Part of a small language model's weights: 7714 steps.
Each number is 500 + 50 x the weight over the matrix's rms, rounded and kept within 0 to 999. Layers, rows and columns count from 0. Numbers have three digits each.

# layer 8 attention output (transposed), 256x256, rms 0.0948, rows 133-149,196-212, columns 0-127
431550559426510425473526504414492472561436496529526590518496503500448505529513485460517569511474458556457464470535472562511488521592467464483546491528469511496456454526479601456487452559444489531591458398475468547505495483435555474569551458512494443485507499434474519494457492586515440429520448472527465532485592530471554569537530535506510520512448466525528500577479585508473502533514
476505434571448533483458517548545494489461519540484504488489466428510443558511524513485468593403458513578526437513516434502471549546521562543548513527565480441464523448539537551476433592566471511476529560422502501567519458486596488520571457539564522593479530506397507471504453497508500511532564598465432580485340513484537555449485552513510447546541496542437535533408566435511461605441
425512503544469440486502457578556472515505422546475503504493485529488485435581467494448522571532485492451495561471488524651445567453536566564577504468467473526501523434455562371533548553503444487475588508510544478452448571462475503526534557493426556562498527471560462486580504496541511503585568469516409497479516484518408488407502527525472520537487414464550438524499501487509548520554
456556506497454535412537553565506509507333438520502576555518490480496534537520501472510480493503474446474535542421560501498468504496483530428455511487473409540460463580450534541517483521504562475543560498513508387530420478445495493550477583503440508502517485527502544525511605525553495507553484534493527510490491495517463505519491521566562540522454438455462464565486579501474452488486
460481570565461533435485585467496542509520482509548537473466506488527526512480498476529594490472499522472546518599478570540469501411508542516502495466518441503545518504426481477496495473462540454470542560504540541438420540517552500506552474546491456512501501488523502552547517534511494507552499536502564542520539416566553500589495504584576423555542491565526507534454554494506512442522
513533497460515468506413494531474470487575524475475453457496514600476477466550491515494499477540476518482521526451506522481517561473452434487515430460512493524419522562471488445508522476494456617472505535485534471485569581448455490487494450515542494387431494421468531529479480509505486455476464550432547461488462477488499498462453480474451472509532529413508410491454531597468544450496
533415479459487536423539471533518519513510512470502482571516502501524488433513508490468512466477501520512493505530545498488494510474535464458473519522555525500484515495586480478460480555506514514462474500525562451456514487541485530461495509504414472499462537515550472522496438525532507503509464514554487475503509485450524470480471525474499525486453446520483555434503544470486544529525
505457470493478465416496558516498486510515520498450583466448498430541513456517474552469501558518477572468504559533487482511529513544519497440450519563466556529419533439533541547532535476434510509446514523478464496523463521460548539510462516506566455433491499490515513510484503552480449509481480509467569517531545583527528529542536481443540526546390503507477549514515497564492554506511
467478523435550562502530448445549480477506494546462501598506474488476435546496498489508511549460480534465536529507546508555517576452573505549409472525459532496545532524506489481523478428493491525571458446428552489548519454531416498526482498447529522488453496509558486526542483475431450441544450433488478430538477514527478512472441477524456525494492505508501520524543495526527439505526
489490426481568412537542531418424422457526479489510511508483495522507514531469430516442600446578531515464482519562438514508459503508432467473525468467455400532555500535469490386518551431424488539522557553519442470560556482484464489523544526462507565529490472434484563567469518522514538533481414532518567443496397548484514485468505431468499526502477514540495393590567439608546529476509
509523471590489554548515527483475491461507488436523484491493488496490534476482551479530521508416512469459459503529530550526492473559515439465502511562477532507457493513513506528503460479470548564497505448551453528495485455456485529482543493488478523457483477514480499579463462576467459505498512491478563486573571481557474541524491458479518451528508508477524492574518516460530507504482
536442517533544558625544481455488462495474520477491405520578454503522449536564418525470429473581456540497506488605513455455540449518451505490513471453554489458479442495488511491585498442539444477572547499507545488540497470489426491500531502496520538551493499557461538429526533521525462448537454571525477526472514460497486470440555557497523533485504487446474426481549547477521517518552
493542481451535449471493504486558528497537508470511507547453507498492491518608488498484497570522521558553518525434484531512495525534473538473558543488497479439441469505498450484433524536552517525448491469451519540477501446510518475461444485455513509490475496548471503588502486490545494453448471449566468492541406456423481529530489493529470531493551493515490540491517541504538548527498
476498492528494484410454512504456406547550505543497501513510509509522498529507509496472456538549490503532574564541511551577528557493492476524484547461465519486518509547447513487397524482593491491561551475485511525478546532456515458496490511469531534523497541520445591509511520425568562549520504470518440568586448466456497510568437513547492494576596526517498512455548527518504507461516
413462524551597498513509440423555424475410423483482445512568421506498549519441497471503464495466527553458541440506481489455471556438534487511536485487547462498535502421504412484543471500517533508481494483549437469518464497508457470549491507586461509473467497407505507579516499602475480514468457531474508500534382511514517546458423592509484544504442484491493558510515587513543458486494
543526559430450411451482506495453557594502528546509536511457527579531505566557471451446462557481541526560519496418484482450435490491448473468512490479499478534504513499428473555438456587641499473471517480429519571467517582392574524459506506484461480497478543572538472533474539529529429543530481442495435534393460502466487491521491454497449498522514485497475601477433558569487503520515
452466510474514527518467538461563495452502473478464413486499448518511455522446586525546410458477532485484502499524464562471526470413436463528542444380553475551558518554439452485523469438466519499482515474578493435499502511482462497541495508530452529477506461503473488433524507497504521520508545508528533518436547404517519551494523515444453449466454436538575601457554484487429465429503
494555472527558514580500505474482528513432433494548455513396411393527482530460500496541430545497507479508495547394482468431422532512479453497483562496517511561572398481583495497545518434575518471470503591486488429450373446535502516515447414593529503497549522552378472525592540555461517584422524514445468495424453458465440476489450491506490454498515530624593438424588425508591543523461
540479492471500514422505399500587468546486478482448544504521442541528547574406486596525496453615455461635548447425550522511501502487522453481496406542536559462506400533471465621540475429515441405493467462455545485521625504466611532411549442518501561522499521550558497471448550494479597476506496485522519493548529558455450467572487482466503493448475559457424557535463522483403475612455
459428430482504429471569562496462411546503512464555571502583562513477489542548625527518430415527562496472466500551562582517518470545534603450541581450424487550457505452541532392570557443460541524453414501463525623435546479487511590503492503535509580456565507521401522552497499453529415469499568589496475436464478530450506418477574524481432490542519420548389557456439376423451550507523
467543391449488559519616584567441450470484589427567445523575502471449507527449480575529492542493544497458519509509547542446507470384555490393534538504449526435553517503576472548601477548442515557574546485472401451425462419546449501535543584581471570394470537616513531409425493569490483460388479460575493508524554498462530577545479546406469582475461451437589497569494532490512546441481
425488493490471470503471484489536529536488511398481522498481575467505560463498472522480519578469504571469430594499613529624451575484540485487502422485543510536467486557454498499427605438557465523533541506455629499569530448529535460471525498441539480516538490597538486532467493426478470532509442457554490560493461605518542509461441497432422507519481491533515536536513529440433497503498
465458426496502433480548512448603554490428478445517489414526445539566596563508579624495438430519566523545431493420417507447478560571554486478507435478465472424633463520498484552572427547437496524492481605470449501549399466492533502449490529536486486513433478559392508617529536491476569529442460408526492591550601486564521509489427520525498471557436505519575455566538555508418472493467
456519549511582420518461467493533485501460575471493523604509480591553533396440564613551468520414533454441458494447519458548539576493535486630529523484535551504544439444503549460607564454453487423491539483534432480478680522502497455462549522549528454438483508502423547631534444519433591482458477389478522486519461561538442533505511431507524511537349414434556490525496455447494511513580
567451458462486521462522453545493442480520537425381421530401529442468464488563415467474458473481500498547440519502544558517548498433476445481415503577568513483474431506539464479574508505418510527537491430507454488468463453412557401536576489505519439555557505557563408610473515490503542446659487490576494537437523408564536611568547456431409509469569495443522550489542393517382407448562
539445574442525476493495548495487469511485451505510445559568600498490527564537480463561517499462531597437498542443534516546429465522579576451406461439479465553549546490435529465522576539445479576444527541563511472507442558392450570450616509500538531478491505371474480529455474432455462495449522561485469470455580510598564568531350469498503440499495545421562450593394487538504448458521
509470430494550533503446474462433480511504463418473556461519440484453478547530559497504494437575418499536503562544466511549465460619579533425467544594536492503517553473518442549403555508462449412496539500498528509505494572523445439473462439440469534432492461486590484653491491558546550473436420467545444491421463522552547386515453486365599542510497495529515472538557442442431560472503
351480434479426473463552457491434456442573390520554616491519625545407469435489456475432539485459463555490506530538495495475554459548602544395577530474539460460467432403559484413641458478449516565451479517580550399491473505496482507467493501505437534504519475560506463550477508524478513457558480557507508495495394512497590450397531509495448504581540488551456432421468585476470428466494
389453508458583465463532490471503506544510526458548566471488426598514540399471602466399531476480375479490469487392533510502361554478573428479415434496470534504489493460485445427479434470542482482525507487465562529489489491446556571578485550507592563585552511486519509530605470441558301463542427469458475486500614598517411548446542403462553629577491513503493488497501529503570372504520
499541483496588485648540541465500436415569480529578529468546524503547434449501494553508508544475549496537489481506485475506486553471492585542485550507457569622500538525479540560508511591469460538585613481506461427564512498519510551419471508559536519457555576444472471395451550488316538481414531396482487433443586525537526552379394457471508450568512481409452472511529441512526505531416
561570540462416505491522589510420511458508498491529470499586583470525490488509516530498495517469446529631602475496554524432447478499558501539517452446561410529487384547504363476482443538432376483496536544449446560544566378434498429588585528460401576491509486410485473463448548493535451443499463451481452509534515588556536431481533507523441531493494503530455478500433517557380551560539
413446522555572519468424530452541521507468538405467489507441528401395498562572546458442495512471432458564490522467491511502549483540530527527492552447439450434524530518482378516502533560580532462477547379560541453508466467466477495505465447532631611431510442532463564490557501559397470511494451491580476526478450533389557499512493454540573490449425501530519544457501619542483441400512
519458566545647472519560503448465452493532572497479582528471526457558563490569505451420480468551527529548531499558427549463493504487479429577452443525482510528441499506498547531583544436534417470526427374449456527487473589401371496441528496611539541491444540472498444534551536443391605538481520534524548534484428543505517428471412529492515624463433579437523522502421474539581534496543
438364495509447442497552507514494457596450534495434494410429480532424413522395515396556530599574361456566432541453417470603531516519474559488441558579487423477522521496572563501471545447558556591520490519545468569453497610474546539473441582545509488439421533530514450556516511517512536399487443409475460548454602510508512532557531485477531491638493487594507405484563469500536549578462
# layer 8 attention value, 128x256, rms 0.116, rows 69-85, columns 0-127
484517469557468415513473491390608544475513447492476503479508512525491518552508492495451520567550554462509438434539476464450577472514479458464492541478515426577517550483417422434499527620438529547500422497604520568509451514547529440460522491426485455439582475509518640455475512579406430541518494501469489512515492537480547485515469536512492602515544527517544527484492524472496589480492
497529481520474474537480565492508508515460512561460505445486530474596501508470554546515526478395516501481487494476593449624551481468604536481516506487474543481489548463500506462491434570498509534573442498582535515474521511537499595461542489439520465542474528515405417492562548421510503505490461562495518550540512490571498529492521430483566489477438514484558443513502552549548441414475
526518551537532580456427484510491489516560496550452480544469455518446497564609519464514533556493469497460497565540505506499523561501462417596578547467545530495410521366465574408505466476424516561462570516467537537505431590423510527481467494528565357546549482473483505470489497511475452541512545476514467463551463527552373495560321523496514441501552443501431490453430450562444512466475
520504426496555537532453527490431530502527452585498521530589418538493522549509628569534523514534537547482605551534491453483561621550566466493548489506460435500514484546550498536489442527538512512394518432607468526446468546447522425517514509533535495494505453473458515499488545510498529456443466575521498565423534488541483456532471575498500472541504505478512528459534505527551562517452
534507475524457433533436466473514547562544504430535488484513523466489495469518504418568478602501578546456528485534558469442500532493458490542551529517382473524505484517497434480515419483414570526522465459501476540475474479519448450450521472537470448565501456504486521497560485561591549517522447495519505463567474569546525561477512497532478519434603475501585550526464470499633480608446
522485537450457489451446487406544503541420454521588472537577517509422476545518470514433543547545507546536569517421413496488540422434444476513493460456496535564419530579497517419489478574508439429519492483480508326386440554567468485513517450496521429582478572542451464486518485437529429517462518504532495478506522473432476489481483506494425459480530533563474427449527482509500421566426
479509550575470481453491497446426423456497472561506529508511474549475392500531456555488447556410500467379447551534475511545492460531513481588545486495571412489450544511495530521506533435456543465496455487458568442483505425569489505426516484480463519397491520500467541435479464434514582517461488575559461505604519514466513481534504556473585547495501450531481500544595455527466572427476
509561442478529522355498481598487518571560449536368440452555523530570482454513487427469529540394443508551435558506479560422490564462437504503439486444455511511544476496523534471388512514502463468489509381484500543428519506490599424467480505504475471514522498513550444511453532632488570493497524467478520514464579499542450499518558492489559500524491468612562420424534485480536534537590
517496466533581517459534425497490485525427573562420533480503547441530502431472512465504540518498555526461473546484490468503608464469501512505468498488522545525539517475498540492577604499496510457425432427523504502497564436461457534540573438528567430602549472533507514470478413429464548451469528534443536515518485455424427542510550492541400482399577522480475528498501561526616426497522
505576433498420471629482393519522446519473464496486432413474396519474558439550500464607523487486507445504572536470475442433527445495496427551445357576546461484418482460506512529447457501462452517484500436546538443507483571492516392545606551561450475487471508464495385491498515504476504474496447525444578421460429573487467587436493479491454510466523477468455472512549476415542584522497
519568480483505508484508505452418567472501441411584505512515521415423526511450494492598588506507577488481482549558550489422581533492472499445477440455551446470509503555468515510528397525436483437411528464493493438552552498453467496497598414448563575546497569488449456520452483462504492447453453492521510610435474521473515463542496584509429453552466548500476550523476510464510466462540
499472471485526480531516506482510508498444501516507466530479500435360417456501515538553520498553459560394540508493536602516503525452555483502455517493474484521463485516514500509485509496500584498469537483538539474474538521515549474485560567462472499544446550496459564469594539508615533508483603491441458406505474434475540487513541393519482515482464439517480443554461587526469530438558
508449499528506528449469544495429540514549535432513555513419464576490527565448486545488489505458549447447434511448564597463533490493547505449588489503487551456490552510532454451490506513507494494486530448563566495396534429505554540440499573533497525462472542505455555501504525508396514575476545472522448453407462495508471609491494541522513500434445547480459541453529421428532480438461
549531526552528411515539506544516481461423416514510611476490498511557529432413534523476478557502545533521497544556420564509435520430538501441448453527497521496486598423528551441389496458494558528524480480545473496524477484472410410558511429441514451506547511485506570438505445441506454467492572416503408485391531481482534527554507500508471458472584486536507500587538522508561471510382
421492527436548494533517520488534538497487460541451451559478435521487488439435450533482479466560510458496406460512449486513502485507583451525552467557559449447463421494513443487443567560393563581459494546544497451532534493490525467451441586508512533484487497618554450458535415455602488546514507570478589527470482468483554562475552531499476485560403478427478550505457529518530504502552
446524429473492467432491470380529518514447442493504572460512548463451428526525524597569398481471550488429547527475509487526486495409510505469473540420468507493483516514464482503531492500541479521504563541559540402527470420408519546511591477513463519500517618522473515511425539577446416602574476473462512505545508511618411460478472471438432581552513515479589560483525509520505540515517
594464473537556541489450531528544394507529461528566491423475508503475451506556464512501506422560557494469573417519494469532526538443530554682539497548553472560530445523471490526545445505426462474518606476583414523509597581520546498488574546528493462482452480459510550575480479637540461497487570545474562490542567509496507558482461465592495493430501494545479523525445479472453521522575